config = dict(
    num_hidden_layers=15,
    hidden_size=64,
    num_attention_heads=2,
    num_key_value_heads=2,
    head_dim=32,
    intermediate_size=256,
    vocab_size=8192,
    hidden_act='tanh_gelu',
    norm='layernorm',
    norm_place='pre',
    norm_eps=1e-06,
    positions='learned',
    qk_norm=True,
    attn_scale=0.177,
    bias='all',
    tie_word_embeddings=False,
    parallel_block=False,
    init='uniform',
    init_std_qkv=0.085,
    init_std_o=0.0,
    init_std_up=0.085,
    init_std_down=0.0,
    optimizer='muon_variant',
    learning_rate=0.00405,
    lr_mult_qkv=0.4,
    lr_head=0.00843,
    max_grad_norm=1.0,
    warmup_steps=0,
    schedule='cos',
    final_lr_fraction=0.03,
    batch_tokens=32768,
    max_seq_len=512,
    doc_mask=False,
    train_tokens=128800000,
    max_steps=3931,
    dataset='wikipedia_en',
)
Each number is 128 + 24 x the weight over the matrix's rms, rounded and kept within 0 to 255. Layers, rows and columns count from 0. Numbers have three digits each.

# down: layer 2 MLP down (transposed), 256x64, rms 0.0651, rows 1-20, columns 0-63
# up: layer 2 MLP up, 256x64, rms 0.0806, rows 2-21, columns 0-63
down1:121137114145090151133113166083145123120105127116119134147129138130140122153140113130117132124139128161103111142118142135115124137146134132095125114134109111147133132138142082169130155128121132
up2:126101118122139115100146123116137165120074147127115145176071141118120180160149076087119134089111144137188132093157154114113110145162161132106137133147095113133144105130099102159143117143118150
down2:113138119130160119165131107167142093116130118122121124098151145121126097103105156172160131140114144145142161157133147120123128099086124146153080155084127160138118131139113130123097141076114114
up3:099116129110094104136113118117134109126122117127106114120117150102118123136116115118114125096114116122142127101137105098119118121101112093112127119131116120119117122129119124122114115129107124
down3:150119116140127147113125136133126136138134129118121136123132107140130134122128124122136108140130118129123139148113165140123126134153139144124120123119113130111121133107141098127135138116121131
up4:102126141135120101115127106132139137137129141118107137125145137099114124131146110143113097123126125120133141114135113111132131125133143129126112131129118103129106134119117093130105123119122147
down4:142105114139134133134132158140132133122138123136139123132101126153133129118112144096133142118140125108137122146115144107141135102141110120120149111127122154124123112111155125110149128146107107
up5:085147108095154142166148152110157129154145127137166103120122095171140147142174133078160164123139096139148098108177122128103121124089119118128114087117118122110138157114115157151083155120131110
down5:124169127111122105150128146065144150118131135100170133111112087113180145103163142099138139100085129153142119123137149103080078134166094100139149111117174146106117167143126138147108134144181111
up6:155093119127123155140089153088165144136146151135118131107096085116173097172150099087130096144111104122097136096106142153107100180099121108099159140060162127182155111168147107113131123206108135
down6:165125117128140178151110110119145142145145166136159063110094057114190109139147113124104118132100103091069127136099123131133135130087131113113169152085131146162151123175125113115143147174100116
up7:121187110115135154186116163134150099104124106167127172127123188079132156137119144142134154156157097140154180092123154063122168165147127134151151120116140090113142098135117112165103103114148149
down7:110122169117147168143145155154136151177144085132100138111163120103064106132128166134159140113119100090138153075129139137140107097116076165116135123142130179134118107124115094136152142100107138
up8:120115124113101110135121104138118126123123119131101117133138131100118113131118146127123113098120101128135133101120116107136128110105118124125131127134117129115102109114106135129116111143112132
down8:132130117140119154119106156107143130128128138096146118120118132149143127124132102117131128141138128142126123133130152133099127159149141127123119115124124130098132139132146074121124163098118139
up9:120111122135109148100116113122112160095143102097146130113097095134158138119127109144138077154128135138117109141116135139115102144154121134123114141112113103119095144126122088120115121074140118
down9:145133111136089148123059121135142132101138140097147112111129108145155136141139099174122117127155127165106105121125199124116112172164159162177126123099114105093140141104098074134129163057139155
up10:140138156092141143098146152079102155116167107118117116134124115151149152157157092113121148102092109143142121146161141139151126159145143148143159088148100111085095123121113159165103115125127118
down10:164138177105125134086159152107110132135152107116132129127152105145148107128162134135139145084076103103131133116122129153153133115139144140127171117147078090098122152123110137148110112126128123
up11:105171162070108145114143208106112098161100094180164121161084104169118183143093105137157107115141128093086088133084150142127116194111189094141110115132163155158122181093113159170087105127152093
down11:086189144132122138124143159110106096136138119174183094155137111142139178103106104128144161073144164124097088107084119145075106186128162129169130122128142150129073153081088172137109127135105100
up12:112122120108160131132134120129114129136118130113107132146126146111148142150141101152177175132115129139102146129158145135101126170133120110117126133109100137125158108120108140116133109117113123
down12:126101133162120094117130117148127148109138136098118124162128113127120132140120127134116146149124132122147142149124132130144128149140148104103136160125152131098141127132112123074117140116146113
up13:129165106101091132114136152119140158112148163113132175150081138142117126135143142128146140132117141156156128162189144123120103152128159119106131120114136084103109163148113157124093120143143127
down13:145183115070098109110122144106123149139146169149136139116105141130110132108128159133131127101162144135172121177155118089142091102141107132099110104111134086133088153122108138114124130171154113
up14:093131092160120081114097158126141150115133103110096122067119145150130108127127126135106080106126134138105119109120151117098123131122126152109125106094120124145142086119087127113134161128128159
down14:167115140104144151112152114131141135096121161135133136154118123084154127146133100117151149142123109146148134144086119133132143117133097103129159130139111101134101125109121112106095148153121132
up15:102095097114087133139138121147137109095132121105126123143140131091121123128123146148126141118119131144113125130126115097119118130132100102112102151129125093115114121116116123139118119119133110
down15:118147149131140117116107128118144148139124131122123131124109130156130144124128102107127105132128124118135132128121123147129117113119135125113157115112132167124142115130136136117131135132137137
up16:132138113117149115082171117110152155107077147113126121133085140174155208165107147142114123135137112138129139145093174119165109125128130141148126160135099125118115098161108134156107120131105116
down16:123112161128155124174083116128131070128149076102141131099158135120118053105157132114156100108117147113132140143144109138117110115150148120141130145101145150139124166133098137134155159122148153
up17:131172108152134154138124148122116161128151107106131121133129125134197144186122121109104117105128125131176097092121152162168103119100099126106128121170090125131144177117124111140116108108164128
down17:148142106137127132121126137144127147106149100108117144129102145110183151174118124101123135094102119166147091119130170145138080099120106141100161125149113119107188127103106129127115110088176148
up18:098148105108114158105106171118102125174117122158083116118101149120134170133184135132139121145122124108174123092161129109129142147108152073099124084118127141146132170105139142200136150154097144
down18:116157095120097138106117149118103123147147086167089142104112113115147168106182115158144118133084161099154149105135121124146089150129166089090086100111139158166109172077109154193137182151125127
up19:109113145105149109085156171127098112167142152143140123122101166136089096142089135151152162126128143112114109095185130077114125148107157143163120098125122105129144162141168096119100103145130143
down19:133149101131074151132157138106105094127155148148127083146121134064152090161123099125125117114143187160135091123136144126118118151151139142127109133118123142165124117145153114117133099136108129
up20:109163130137099116140120118098079109143104121105048187105165130057126119156090110119171114198146122172096167161105190076110090149211132099161137172105111115149093099150154144134113113112133116
down20:116180144164103107113157100150100146118075132064188106101093154074079094109164192145106151099123169128102142143146111167154154136133184123151178104142129173107086083183067113111105141139073147
up21:088117119153104095149082136096095153143088152107115161142155128122114184147112111121104126183131126128113154118132185129091154125175108106122148144107136116131109079134103104112107120152119125